Weights of a small transformer language model.
Size: width 128, 4 heads of 32 (1 for keys and values), MLP 512 GELU, vocabulary 3479.
Architecture: no biases in attention or MLP, capped logits.
Training: a variant of SOAP for these matrices, 101M tokens, 3086 steps.
Each number is 128 + 32 x the weight over the matrix's rms, rounded and kept within 0 to 255. Layers, rows and columns count from 0.

# layer 5 attention key, 32x128, rms 0.109, rows 30-31, columns 0-127
[[132  92 125 155  60 155 110 115 215 142 159 180 147 134 106  95 147 128  86 115 125 160 132 155 152 143 139  80 144  71 142 119  86 134  86  97 130 108  81 106 138 159 146 125 132 209  92 172 186  88 107  85 161 173  60 150 124  82 111  99 187 112 108 180 174 125 117  71 129 111  84 131 140  93 140 151 113 122  96 200 186 120  95 100 156 168 158  77  64  99 106 120 170 187 155  78 146 142 120 116 166  91 142  49  65 104 153 126 111 222 140 126 197 120 101 152 183 181 185 129 178 103 135  67  98  96 101 116]
 [170 101 124 141  88 116 151 120 173 147 172 174 126 122 126 124 124  95 117 148 135 143  70 174 144 138  84 166 107  78 214 158 109 169 107  87 130  81  84  73 182 127 133 159 120 110 190  98  94 109  40 157 167 172 140 165  63 169 101 126 166 141 108 170  94 142 141 111 108 151  76 180 147  50 159 160 109 128 156 178 151 105 149 118 111 111 117 177 140 140 128 119  67 128 160 154 148 151 118 126  95 131 205 146 115 169 126 135 149 157 155 214 134 126  75  95 164 150 123 192 121 116 181  64 109  95 143  70]]
# layer 5 attention query, 128x128, rms 0.113, rows 31,63,95,127, columns 0-127
[[145  94 114 164 112 128 142 147 134 165  93 147 101 143 114  81 132 105 137  52 113 159  98 105 144 123 133 128 108 127 136 108  88 147 134  98 149 131 144 125 150 106 142 131 135 132  61 127  98 125  85 153  75 129 164 155  70 135 124 186 202 138  71 145 101 131 104  75 169 131 124 112 178  80 123 184 151  93  78 129 113 124 146 149 137 139 128 107 116 102 146 121 156 185 183 156 160 155 164  98 103 155 170 121  97 137 103 154  94 116 157 170  96 152  77 145 128 127 152 176 147  98 182  87 124 106 119  74]
 [ 89 157 176 107 135 157 155 127  76 138 102 168 192 143 151  98 128 112  93 125  89 119 146 207 116 151  62 155 108 112 114 107 110 170 125  63 188 106 131  80 143 107 131 123 107 161 166 124 121 152 140  78 184 164 140  55 169 144 206 152  95 142  59 185 105 138 131 128 138 133 117 171 196 195 119 134 142  69  66 122  66 102 165  78 157 111 134  86 113 121 147 103 119 122 152 155  54 149 102  90 155 169 158 141 140 175  98 174 163  94 203 144 185 101  91 109 123 113 193  96  87 156 171 129 137 103 112 138]
 [102 187 123 141 109 108 137  47 141 142 144 159 135  87  87 163 136 160 124 107 132  89 108 179 141 101 183 189 107 117 132 140 199 156  85 101 132  88  68 107 154  89 155  97 164 106 161 147 124 149 120 110 181 174 146  97 141 152 143 175 127 193  76 203  69 147 119  72  83 123 131 173 132 162  87 123 175  96 134 100 121 152 158  74 154 122 109 161 148 113 167 138 114   6 154  91  75 164 110 149 155 106 121 147 137 172 176 118 168 138 149 134 162 173 109  87  96  58 173  85 167 194 161 101 118 134  78 124]
 [126 145  69 117 118 140 129 185  43 166 153  73  82  94 155 100 171 147 135  60 165 136 115 133 133 210 201  89 110 121 121 135 130 181 104 111 192 146 112  79 120  99 151 144 178 151  86 137 146  32 164 183 130 141 146 126  52  78 174 135 164  80  61 115 133 122 138 133 119 115 148 127 133 199 102 161 135  72 109 142 147  97 132 102 170 105 175 119  85  98 167 120 103 154 103 197 204 131  43 186 113 117 139  99 130 137 111 107  98 113 169 160 135  88  64 161 113 138 141 132 156 183 183  93 121 161 127 142]]
# layer 5 attention value, 32x128, rms 0.118, rows 0-9, columns 0-127
[[171  45 164 109 194 146 108 100  97 114 176 124 104 114 171  73  77 149 135 132  63 160 114 139 186 120  62  95 125 151 156 117 124 193 115  67  83 140 171 123 135 104  53 136 121 108  86 140 103 114 172 141 128 102 153 130 151 120 157  87 142 119  92 121 171 206 167 147 174 158 125 112 165 100 169 146 159 214 118 107 113 174 121 173 106  99  64 167  66 125 185 126 155 146  84 128 115 198  82 139 116 120 125 161 203 111 115 146 179 192 127 152 168 124 112 111  97  95 172 115 112 137 117 203 106 148 163 134]
 [ 81 128 151 118 141 129 138  94 179 176 135 104  75 138 161 163 147 138 121 107 140 127 108 113 126  59 149  73 144 145 109 127 168 138 155 128 138 118 113 169 117 148 147 106 139 159 151 104 132 122 170  86  75 121 118 145 167 163  98 192 135 137  43 135  63 172 112  94 219 105  77 219 107 176  76 142  93 166 128  96  93 145 123 131 145 118 155 172 120 128 127  52 117 164  72 136 174 116 136 124 191 152 109 112 144 154  99 146 118 119 138 152  98 115  93 103  68 122 143 167 117 182 132 155 108  87 123 114]
 [ 79 134 180 102 134 137 207 130 179 191 136 157 137 124 120 119 178 112 116 155 136  85  67 172 121  75  87  81 182 134 103 110 128 194 180 136 135 134  82 114 120 137  95  85  81  85 105 103 100 156 169 163  97 120  77 121 142 117 143 131 132 150 127 119 106 153 125 154 110 103 103 107 131 147 156  53 160 101 239 136  88  62 108 103 134 163 174 125 135 121 112 178 176 133 125  81 212 152 104 125 108 154 133  92 136 112 122 111 170 107  98 116 111 126 166 102 103 146 187  46 152  63 130 140 102 123 111 108]
 [147 118  98 152 165  74 129 112 144 175 208 133 117 120 133  69 108 128 113 134  67 127 114 102 178 143 167 117 189 198 194 144 132 164 139 143 120 197  63 129  87 108 105 178 130  73 134 138 117 180 196 157 124 132 131 196  67  93 139  96 108 159 103  98 110  99 101  62 156 153  88 135  58 148 106 114  89 150  86 134 137 114  93 103  99 151 101 107 233 128 185 165 114 135  62 138  84 131 113 150 150 109 149 101 107 156 148  92 159 128 140 109 108 102 183  60 129 235 146 181  89 118  91 177 107  93  67 131]
 [ 72  96 181 148 148 103  98 133 146 158  73 105 145 122 153 136 156 102 136 116 130 119 130 143 124 143 133 100  96 159 134 148 148 112 153 133  76 103 112 107 129  92 141 112 191 144 146 190 119 141 157 183 172 206 134 129 124 142 100 109  87 192 103 162 124 167 111 102 173 133 122  51  76 149  99 100 114  96 142 136  92  77 116 128 182 135 126  94 143 141 115 111 107 113  86 168 108 177 113 148 128 124 158 171  98 189  99 103 162 150 100 168 122 123 126 176 103 166 171 157 114  74 154 125 132 140 125  84]
 [156 191  76 172  91  82  98  84  85 145 173 145  96  50 169 141  29 150 116 113 185 134 133 140 163 150 119 174 120 120 149  58  70 155 154  98 139 131 100 159 130  69  72 150 103 119 103 109 172  99 129 125 119 195 138 189  75 112  57  98 141  98 131 129 108 116 154 146 169 120 119 120 136 148 123 112 183 142 143 131 129 107 167 113 162 138 130 138  88 120 120 125 117  97  92 125 146 101 162  95 126 160 136 178 153 136 113 150 101  83 174 100 191  87 139 123 117 139 153 150 116 121  76 165 124  93 136 174]
 [177 151  61  83 170 124 136 154 102 121 106 101 163 112 102  85 112 152 131 119 134 180 136 159  97 141 136  59 107 140 128 146 160 105 102 127 177 144 142 150  96 155 136  87 122 180 129 155  64 106 128 174 100  85  57  89 158 143 143 133 197 175 157 102 125 132 114 107 117 144 123 182 200 118  95  97 154 112 193  54  69  94 137  95 129 110 132 156 114 162 195 158  79 123 123 125 144 149 144 136 163 209 155  83 109 112  81 121  94 129 128 149 149 119 163 172  82 117 136 155  99 192 114 175  88  96 118  76]
 [ 99 157  77 138 193 117 202 148 140 148 198 159 103  75 127  81 103 157 114 138 125  93 187 157 105 110 136 139 137 165 181  55 105 139  90 167 117 150 158 127 104 162 165  95 178 155 127 144 189 115 108 155 196 140 143 171 140 148 123  91  74 118 118 128 131 117 106 163  93  53  88 128 123 161 169 171 138 153 117 149 119  73  53 106 154 112  74  90 133 156 136 122 112  75 154 130 175  95 195 137  60 114 140 144  84  94 122 178 124 129  78 160 100 151 112 131 132 132 185  89  79 131 113 133 147 127 164 121]
 [144 110 125 133  54 136 111 164 136 102 182  51 130 127 145 160  97 142 167 135 149 125 138 137  72 132 139 121 168 128 149  85 156 190 114  92 110 138 156  96 134  89 144 153 154 102  86 131  76 124 129  83 111 126  88 116  87 170 184 104 179 136  78 177 125 159 102 162 193 125 148 174 150 161 132 186 129 102 147 146  91 121 166 132  89 180 119 193 130 126  45 103  88 115 139 155 104  81  96 136  94 141 191 130 119 140 141  93 128 118 128 116 110 158  43 178 162 126 159 119 123 165 134 131  99 126 123 106]
 [147  77 103 127 132 185 116 149  97 110 114  77 133 159 155 152 189 116 136 119 113 188  98 118  94 111 126 134 128 142 170 118 150 112 144 163 111  74 152 190 132 172  67 145 149 141 103 158  44 132 172 135 152 115 164 127 129 115 127 157 136 119 131 126 102  66 161 155  87  70  88 192 142 135 154 122  99 114 108 212  33 155 162 175 136 100 118  85 159 148  62 113 106 144  97 152  80 142 134 125 110 192  84 121 121 142  99 143 133 116 101 159 130 120  97 140 133 135 123 185 167 138 132 117 124  93 167  82]]
# layer 5 attention output (transposed), 128x128, rms 0.119, rows 0-9,32-41,64-72,96-104, columns 0-127
[[120 167 138  89  89 106 129 227 100 106 151  93 106 136  94 132 123 137 147 143 137 127 116 126 163 177 119 177 137 140  38 153 149 105 127 131 124  82 118 139 156 147 133  90 156  92 121 143 146  74  88  93  76  82 125 101 145 138 144  85 152 100 118 109 149 128 137  77  70  64 116 123 138 136 104 102 137 140 131  95 144 127 115 104 136 169 114 116 228  48 103 135 116  83 132 114  88  57 118 111 158 104  78 128 153 145 191  68 128 124 126  88 115 114 146 148 138 180 152 160 104 144 133  89 129 116 122 131]
 [143 118 176 105 164  49 101 175 161 112  95 138 170 119 116 139 115 129 129 178 118 123 130 170 128 147 130 200 135 176 127 139 144 116 157 160 152  96  99 124  97 106 160  56 108  83 142 114 113  91  75 201 114 121 137 157 124 153 122  68 174 150 109  94  42 107 135 140 128 145 144  75 175  76 147  92 179  64 132  80 176  70  93  69 116 118 172  72 186 127 137 141 139 135 140 164 128 112 169  91 161 118 125 143 153  91 123 110 160 130 148 103 123 135 166 132 158 127 174  87 125  90 129 132 136 137 138 171]
 [116  91 135 145 160 178 164  69 126 129  94 146 109  90 134 125 123 131 135 113 109 134  87 139  57 126 132 145 127  99 156 161 115 139  80 110 197 153 111 107  65 117 149 178  98 124 133 116 148 233 138 152 138 133 162  96 120 135 149 142 109 130  78  74 144 108  97 190 175 177 159 126  89 178 129  64  95 180  87 107 103 122 200 184 134 155 148 122 113 135 124 136 111 136 140 185 138 150 112  81 133 148 161  77 158 102 118 114  92 107 164 173 152 102  92 109 162 108  87 160 130 186 171 158 118 116 154 114]
 [160 140 103 114 131 129 135 133 125  96 128 130 136 150 149 119 180  85 101  97 101 168 114 155  85 124 129 106  76 147 134 147  92 157 157 182 141 146 138 174 136 148 181 111 129 117 124 128 111  88  83 117 151 146  83 158  77 172 114 136 125 131 100  97 126 150 131 122  90  59  88  85 141  50  83 155 161  51 118 189 189 100 102 148 105 117 116 131  78 116 100 126 171 172 133 113 132 130  92  86 145 121  85 161  81  96 127 180 146 125 103 109 129 179 114 148 101 117 114  96 123  82 122 113 140  87 175 125]
 [171 191 133 118 156 118 186 171 117 113 164 147  79 169 155 130 144 131 124  84 108 136 170 151 136 194 161 135 152 140 113 173 168 143 103 130 153 178 117 104 128 119 159 134 137 120 156 148 154  66 106 113 122  90 127 128 153 114 142 116 136 161 127 118 100 147  95 137 111 148 121 193 154 141 129 183 154 109  67 144 156 119 133 105  87  86 146 109 127  98 121  98 110 140  86 121 160 144 129 108 127 139  82 110 140  69 169 132 139 116 117 123 129 159 138 152 101 111 131 104  91 198  88 167 187 107 156 122]
 [126 112 125 104 121 155 151 147 166 107  99 174 106 146  94 195 134 168 144 158 122 120 161 173 103 131  94  43 153 110 120 172  80 119  84 139 115 122 140  99  84 119 143 181 103 114  71  89 149 163 145 132 107 169  93 142 147  96 146 123 136 134 157 135 125  89 130  95  91 153 151 154 146 169 140 109 110 185  72 150 145 105 122 174 125 126 146 124 107 169 129 131 111 185 150 111 139 171 154 102 116 152 196 116  80  99 180 138  98  95 139 217  78 126 114 126 141 104 144 146 127 144 102 107 108 159 171  90]
 [129  95 196 151 122 169 196  89 180 142 122 116 138 117 113 175 154 136 132 155 127 143 116 131 144 134 124 147 188 133 123  89 117 109 128  92 137 104 141 112 125 143 157 142  90  81 128 124 162  98 104 115 123 188 125 119  77  64 149 163 141  81 124 134 166 133 114 117 118 142  50 104  53 120 145 183 126 110 108 117 135 164 128 155 123 153 155 114 184 133 115 150 156 140 142 166 138  90 126 152  98 117 128  81 106 115 117 146 142 132 148 129 113  86  61  76 146  93 133 116 116 138 102  78 137  92  94 136]
 [114  75 131 177  88 210  93 131 138 122 138  55 193  71 175 143  94  64 194 126 116  94 137 110 165 127 140  78 147  47 150 105 146 162 191 160 124  79 126 113 148  80 112 118 104 138 121 119 130 173 199  96 121 156 125 102 198  92 117  86 130 133 127 136 166  91 184 142 133 197 146 117 107 104 134 108 143  89 146  97 123 160 152 166 105 142 134 164 100  92 107 137 144 166  88  93 106  89  81  98 111 162 109  89 104 131 154  94 115 142  79  66 155 122 180 132 159 138 147 152 168  99 163  94 139 166 105 181]
 [104 161 154 107  76  77 102 123 153 129 101 165  80  74  59  77 114 154  75 129 156 152 140 189 169  93 196 199  99 105 128 225 135 138 126 124 103 102 125 171  92 146 124  95 145 124 122 171 136 114 142  85 113 105 114 125 196 127 132 150 109 148 170 126 117 138 102  79 109 127 143 122 180 156 173 127 161 121  93 120 135 104  80 139 112 124 108  91 125 166 176 141 143  95 128  90 106 106 103 154 149  84 129 116  86 111  90  93 148 122 113 145  73  86 100 135 117 112 117 138 141 101 167 116 132 188 136 110]
 [109 166  96  74 121  75 124  86  79 140 143 151 129 111  67 100  70 151 103 102 124  73  83 111 104 170 145 148 149 133 104 138 157 155 144 133 160 159 143 113  92 111 177  85 113 116 181 143 122  76  93 158  95 168 123 100 123 137 156  96 145 152 120 147 106 227 107 133 141 125  88 160 151  40 117 119 151 133 170 109 107  63  88  78 117 139 171 146 133 137 166 130 172  99 154 164  79 134 123 111 137 139 112 143 183 127  78 100 128 110 170 149  95 117 110 144 126 172 122  70 185 165 111 154  82 122 120 161]
 [165  94 126 135 153 104 158 119 151 140 123 160  84 182 169 111 118 115 121 183 120 143 152 156 149 101 104 131 195  73 138 164 151 129  73 125 119 123 126 122 151 151 120 129 150 120 140  85  95 119  96  96 123 133  82  74 105 120 112 170 147 169  91  93 105 123 136 112 149 167 141  96 124 120 142 118 122  82  93 117 227  81 108  96 127 123 134  94  91 158 124 148 160 136  72 140 150 157 127 103 146  88 175 152  52 146 134 185 142 130  93 137 131 150 148 138 126 139 160 149 106 139 152 174 139 130  89 132]
 [ 74 118  88 133  87 135 144 133  93 134  86  83 110 159 134  73 104 188 120  76 178 115 197  70 130 140 163 103 120 130 118 143 114 115  74 141 150 152 110 140 115  91 153 156 138 106 175 148  82 148 155 151  94 187 126 115 119 102 144 173 157 150  85 144 155 124  87 104 148 120  98 181 136 135 123 130 107 124  65 165  84 226 150 171 108  55 116 139 121 148 100 179 118 109 107 103 153 162 122 128  99 184 145  47 106 114 150 132 163 111 134 109  57 153 133 139 140 113 108 105 135 135 131 100 145 152 100 143]
 [106 172  87 142 126 129 143 207  96 111 197 100 109 156 113 199 201 108 150  95 160 113 125  69 148  98  85 103 116 172 164 103 144  95  93 180 117 105 160 139 178 101 122 122 125 163 119 118  89 137 101 139 149  60 175 109 115 166 137 132 129 124 172 157  69 162 155 115 100 128 106 148  88 139 107 152 164  68 146 198 153 132  92 111  47 102 149  99 152 128  90 171 168 175 117 109 121 131 101 169 148 130  82 152 164 161 184 127 153 157  72 157  72  88 170 126 145 118 177 152 119 123 128 161 170 145 131 130]
 [ 16  80  62 158 117 100 164 178  77 122 135  78 129 110 135  94 125 175 141 138 124  88 117 131 132 130 137 110 138 127 197 147 123 113 164 136 135  94 125 102 119 121 159 131 123 132  30 148 189 108 140 126 132 106  82 133 189 127 109 121 113 113 104 136 149 170 114 133 106 131 157 126  88 162 177 134 190 127 186 126 121 109  92 137  55 109 154 106 156 131  68  99 104 128  55 161 168 159  70 114 143  97 154 114 147  95 112  93 106 185  81  87 150 150 138 112 149 173 164 182 127  96  89  96 172 121 171 118]
 [ 58  61  93 169 155 112  99 143 162  83 107  79 107 110 136  81 157 121 116 145 102  84 130 144 165  77 172 140 152 116 197 129 102 108 180 115  49 136 122 125  87 108 153 133 148 150 121 157 148 171 162 132 169  90  95 135 111 128 174 128 137 119 165 101 139  63 136 153 154 191 134 123 106 100 185 127 152 115 153 159 139 110 119 114 112 137 162  58 122 116 124 132 153 109 117 179  61  28 115 167 142 116 145 171 154 115 143 172 160 152 150 154 150 101  84  75 180 161 134 128 167  67 215 117 117 139 110 135]
 [116 137 109 125  85 150 123 109 169 125 137 120  93  78 185 125 160 131 122 121 149 188 152  88 144 111 132 182  75 187  97  94 154 144 152 149 152 121 138 142 177  92 202 111 153 132 207 137 140 152 140 134 165  89 146  55  88  98 169 124 104 187  82 121 161 108 139 166 125 127 130 122 139 112 106 157  91 108 179 112  81 134 151  74 188 120  74 146 153 133 160 167 162  92 131 138  90  63  97 121 137 133  99 197 139 127  98 112 162 119 195 103 168 115 129 150  71 131 144 129 130  98 166 140 158  96 169 116]
 [148 123 125 108  58 133 114 122 137 147 152 106  77 155 134 120 107 169  77  88 160 141 125 117 101 111 154  91  66 121  83 157 152 146 147 111 147 174  80 141 157 102 156 148  68 135 169 107  98 140 140 149 123  98 135 133 163 133 148 153 126 164 150 142 127 131 126 135 155 102 133 167  88 169 166 121  54  77 158 122 142  99 153 191 154 138 162 183  80 129 124 152 182 104 168 126 163 113 194 112 169 135 144  83 155 154 141 135 124  86 136 126 131 170 118 165 105 113 108  94 139 118 150 166 144  99 144 121]
 [ 88 153 117 112 128  87 155 147 126 111 117 115 110 121 154 125 144 153 114 127 116 177 123 112 143  94 203 130  91 146 148 124 118 111 145  54 136 192  75 159 122 123 158 155 159 143 153 138 120 156 117 187 108  80  73 124 147 103 197 197 101 131  87  96  98 181  74 112  90 149  81 142  71 153 142 144 115 134 156 162 102  74 133 143 127 102 126 119 169 133  62 159  81  73  87 149 141 143  87 163 158  98  88 110 137 173 101 161 135 143 200 153  97 182  14 161 110 166 120 104  85 120 128 177 130  89 144  92]
 [108 125 113 151 115 138 144 165 113 130 142 125 115 136 100 133 147 135 201 122 126 112 105  88 125 145 103 117 140 129 132 138  94  91 213 162 123 125 151 117  72 124 108 142 118 154 132 129 160 101 124 179 149 150 150 170 143 136 177  89 102 153  87 113 127 115 124 141 156 148  84 173 115 103 130 159 103 124 139 154 130 184 146 169 144  83 124 111 138  96 121 192  96 117 136 131 150 196 148 158 122 100 106  71 136 153 140 125 113  42 115 148 149  75 146 104 102 141 137 159 132 155 154 180 112 123 145 194]
 [152 109 125 228 183 113 155  95 126 100 111  94  83 101 141  87 115 116 110 131 159 121 143 162  95  64 101 146  96 139 115  67 140  84 125  90 107 142 153 155 116 182 156 187 162 120 102 115 123 131 171 121 136 176 162 199 141 126 116 198 127 143 118  90 144 100 169 110 108  81 121 187 116 148 137 145 100 155 158 141 120 175 193 146 119 114 101 131  71 142 120 133 117 169 117 105 145 101 153 115 133 153 179 153 102 131 143 149 137 148 115 122 186 127 140 157 127  82 151 193 102 152 118  79 152 180 132  95]
 [ 95 138 154 139  92 168  95 141 189 137 180 138 150 104  63 134 175 144 107 120 155 139 187 104 160 146  56  98  95  54 111 120  88 111 118  54  93 133 138 143 132  97 129 153 133 163 150 165 118 131 126 193 149 145  92 186 168 150 127 101 110  71 136 197 103  76 120 115 142 162 133 176 155 121 216  89 132 146 107 124  94 135 146 120  68 105 116 158 125 161 165 102 137  99 128  93 161 147 122 202 118 131 109 164 142 121 118 128 111 143 135 154 103  82 144 131 162 141 114  97 106  59  80  87 179 165 147 138]
 [ 66 102  61 107 103 192 153 104 158 154 173  99 183 148  83 104  65 114 146 145 121 166 104 147  74  73 156  93 109  53 105 113  92 141 178  85 112 153 189 143 139 177 114  95 142 182 164  80 118 163 155 167 108 154 161 143 158 148 200 171 114 138 126  97 130 182 107  72 159 152 132 192 109 157 173 107 199 116  96 146 108 123 136 161 149 159 105 108 102 140 112 102 126  79 140 113 110 130 121 129 169 153 119 130 144 218 110 113 121 127  75 142 176 164 129 103 102 163 108 134 126 170  99 123 125 122  92 138]
 [133 119 157 176 110 156 101 128 135 103 150 127 202 118 100  95 136 111  91 156 104 173 132 100 152 148 115 115 101 154 128 125 174 124 219 151  70 146 150 116 129  55 112 126 169 116 118 113 164 218 137 171  95 164  99 155 167 134  67 140 136  99 137 183 151 122 135 137 104 139 132 102 231  67  96 116 143 123 196 159 116 171  84  94 139 155 173 163 129 131 123 107 180  88 140 123  87  96 173 176  59  79 118 153 107 136 126 183 105 147 144  77 119 132  61 119  76 126 136  62 159 145  94  80 132  91  92 153]
 [151 126 130 125  97 125 157  89  89 129 129 124 172 105 122 181  90 142 124 160 136  78 110 135 185 152 124 114 171  87 152  94  72  97  72  55 101 130  77 161 108  43 114 215 114 172 119  82 116 178 146 166 119 118 123  99 113 123 130  86 137 117  95 140 136 100 170  93 158 186 102 122 107 180 145 124 110 149 113  93 155 152 231 144 175 130 138 171  94 163  79 116  79 108 158 104  86  62 152 208 121 131 155  90 105 141 132  84 108  82 174 151 102  80 104 177 153 166  94 107  69 185 157 131 116 115 104  78]
 [ 35 108 133 116 106 151  96 135  90 101  86 118 194  89 146  85 133 117 151  86 159  96 160 102 135 190  69 116 128 129 154 102 132 129 165 129  89  66 164 151 139 102 120 154 125 105  93 128 174 143 115 155 156 153 189 128 208 162 158  94 133 192 109 125 150 145 129 135 123 148 159  95 116 122 153  96 130 160 186 102 108 146  95 150 192 138 115  95 138 178 158 177 157 189 144 147 125 164 108  99 148  98 168 135 164 159  78  79 134 173 120 114 178  71 131 130 119 127  92 132 170  76 137 123  48 109 131 164]
 [117  98 134 225 144 137 111 106 117 142 158 152 144  99  66  71  81 149 184 163 138 123 121 122 187 177 153 152  97 116 112 159  85  90 109  75 105 105  99 127 118  66  87 131 145 167 135 116 137 144  96 172  77 162 205 113 149 163 122  87 129 126 137 117  87 161 152 102 176 161  77 145 134  94 136 105 145 151 185 102 201 117 101  52 175  96 173 144 151 156 138  81 127 145 136 145 106 176  95 143 108 119 155 112 143 142 108 184 119 171 126 116  97 114 154  79 137 145 102 133 127 142  84 127  93 106 100 128]
 [143 130 148 103  65 168  84 182 124 111 138  90 131 118 149 122 153 103 126 101 102 113 148 112 133 161  98 130 159  90 121 141 110 127 142 148 116 144 108 121  82 154 105 171 163 204 138 128 128  34 109  87 125 139 131 149  95 193 104  84  84 126 162 197 151 109 145 116 166 174 114 113 160 134 159 139 104 145  88 129 103 204 190  66 106 133 108 158 131 129 173 128  96  82 116 127  82 182  96 130 109 112  59  92 153 106 119 107 114 153  68  88  86 159 164 166 171 107 130 138  80 158 121  67 121 191 110 144]
 [ 84 159  91 116 151  92 152 113 156 138 160 186  61 165  85 122 139 124 123 143  96 142 162 164 135 147 158 191 148 164 129 115  93 127  82 132 132 164 123 146 102 109 179 175 134  82 161 159 140  81  81 132 165 140 157 112  78 158 104 134  81 124 160  85  78 149 116 112 137  91 102 107  93 111 112 133 109 161  91 119 165 110 115  90  98  81 131 106 128 146 183  99 100 123 154 109 114 161 156 128 120 153 174 171 170  95 155 173 129  70 163 133 102 103 166 123 139 118 103  73 179 128  65 138 120 133 156  98]
 [136 125 108 118 143 140 182 149 100 157 103 108 130 180 181 125  73 112  99 182 131 139 127  96 133 184 139 108 209 158  95  91 159 167  99 153 136 130 160 136 160 143 131 176 160 100 162 161  88 104  47 169 145 129  76 155 100 130 206 133 183  81  20 103  98 149  95 103 149 142  71 137 128 101 183  81 105 162  81  99 169 146 139 153 141 131  99 188 158 119 110 146 124 118 112 132 106  77 125 149 193 129 144 156 135  81 162 120 163 169  75 108 221 217 178 114 119 219 145  68 121 132 144 152 126 150 160 109]
 [135 164 125 212 152 130 109  60  79  44 171 110 110 115 124  97  96 119 107 112 103 125  69 117 115 113 126 160 130 179 115 127 126 150 128 119  98 153 178 130 128 144 120 123 125 154 151 139  85 148 147 155 155 124 122 143  87  54 175  84  89 160 127  83 119 139 106 143 120 183 113 133  30 124  85 168 131 168 158 102  64  99 114  80 130 106 182 171  98 132 161 103 166 130  84 181 154 160 148 126 165 139  79 133 174 100  90 175  82 136 198 115 112 160 160 108  70  84  64 115 214  97  72 177  90 136 129  94]
 [191 150  76 157 128 129 143 112  89 152 117 122 116  74 110 165 123 148  80 109 183 218  62  86  95 149 126 101 185  74 172  93 124 127 100 126 137 109 127  96 133 106  67 201 137 151 101 116 122 165 143  99 133  68 128 118  71  97  96 127  98 124 142 167 214  91 151 120 116 159  99 160  92 127 141 175 117 152 121 149 147 109 148 201 148 215  95 181 144  86 144 121 115 118 125 122  96 164  82 144  88  82 113 135  66 132 155 156 111 111 143 171 124 114 104 129  78 149  90 194  92 165 179 146 130 144 107 103]
 [123 163 113 111 151 135 121 128 166 160 173 120 121 138  91 123  72 121 150 140 126 123  91 130 121 114 167 165 178 139 126 142 126  97 108 188 126 172 160 105 157 137 121  74 109 154 164 104 159 176 173 114 132 119 153 123 156 131 102  95 113 140 149 141 141 120 101  62 114 137 173 139 169 149 166 168 175 126 131 161 147 149 108 142 124 160 129 149 152 127 141 108 131  85 144 121 110 163 106 122 146  90 119 157  86 166 154 130 117 109 162 131 165 168 108 127 121 134 152 119 144 128 159 190 108 152  96 130]
 [107 169 167  56 126 112 129 115 141 154  58 145 161 135 110 138  89 130 136  71 136 120 133  98 117  50 162 172  70 113  91 114 179 167 140 158 135 129  85 131 109 146  75 126 104 100 194 172 103 142  95  80  85 140 141  83 223 147 109 187  89 107 203 132 153 203 160 115 136 121 127 156 111 130  87 124 109 171 117 128 115 178 105 103 103 146  95 158 172 127  80 105 139 129  88 127  98 178 148  92  90 185 141 125 180 136 112  96 106 178 153  98 109 115 143  70 124 127 113 132 104 185 152 185 120 147 136 104]
 [133 151 109 100  72 138 100 102  91 201 122 153 197  89  66 192 132 129 137 155 150 132 132 152 148  90 121 110 106 159 117 129  85 127 108 152 131 115  89 113 144 161  90 125  86 128  95  70 106 176 108 124  71 128 101 121  71 134 106 107 156 142 168 174 182  63 135 135 165 125 111 151 206 112 163 115 127 111  94 134  74 127 112 160 132 138 116 168 159 155 147 101 124 140 210  72 111 128 124 148  90 155 153 148 129 125 158 137 147  97  99 153 134  63 120 145 160 131 117 136 152 111 115 136 134 148 141 137]
 [203 195  98 105 143 153 195 131 107 107 139 117 192 163 183 127 158  58 150 100 100 141  84 113 111 162 137 100  95 187 139 100 166 203 158 102 134 113 130 153 121 194 182 166 129 132 101 143 114 129 132  94 212 142 114 158 140 132 142 135 126  86  95 106 193 172 158 166  99 139  46 130  67 104  98 130 110  79 166 113  56 138 127 100 109 119 125 127 134  59 108 160 121  76  75 151 166  80 120 145 180  84  58  65 159 114 147 116 132 131 127  98 175 144 141 100 123 139 135 109  85 190 140 116 132 129 106 155]
 [125 118  36 137 136  64 100  86  86 124 144 150 167 189 157 157  33 111 153 131 114  83 183 177 124  74 146 174  59 130 169 125 141 113 108 156 122 152 117 130 159 108  91 134 146 105  92 163 110 144 132 101  81 116 115 189 127 146  94 140 125 218 107  89 125 151  98  59  99 139 150 162 182  79  56  90 141 157 122 204 146 147  76 120 124 156  90 101  66 143 117  96 150 165  93  75 103  98  99 159 172 170 197 230  84 108 144 136 136 188 158 168 178 164 161 154 147 208 130 173 138 116 125 190 109 149 147 128]
 [172 181 146  91 157 168  99 121  81 107 153 194 112 178  55 137 160 188 109 140 145 156  83 164 125 138 174 106 113 131  56 172  70  89 107 145 134 169 105 129 146 146 100  90 101 167 153 122 118 118 126  59 102 112 145  99  93  99 125 162 173  91  62  95 158 147 131  96 134  59 119 114 204 121 121 170 153 131 134 124 111  91 136 122 129 133 143 135  98 162 145 165 184 147 185 150 160 148 154 172 132 136  77 135  90  86 140 169 154 125 123 162  56 135 112 136 132 118 135 118 105 172 111 156 124  98 177 114]
 [119 118  94 173  98 116 106  85 145  95 151 174 198 154 228 151 153 110 154  88 114  87 144 123 143 132  65  82 113  70 108 157 166 114 157 111 208 191 128 114 157  79 123  89 102 163 161  96 180 125 177 153 106 158 138 131 173 115 107  90 137 142 128 160 106 112 114 156 116 128  93 119 140 122  66 153 162  68 120  96 155  94 182  66 171 139 153 112 104 163 111  94 125 124  88 142 197 145 107 140 101 127 144 198  91 124  94 183  83 128 186 116 155 150 118  86 113 106 129 112 100 140  96  74  98  91 112 123]]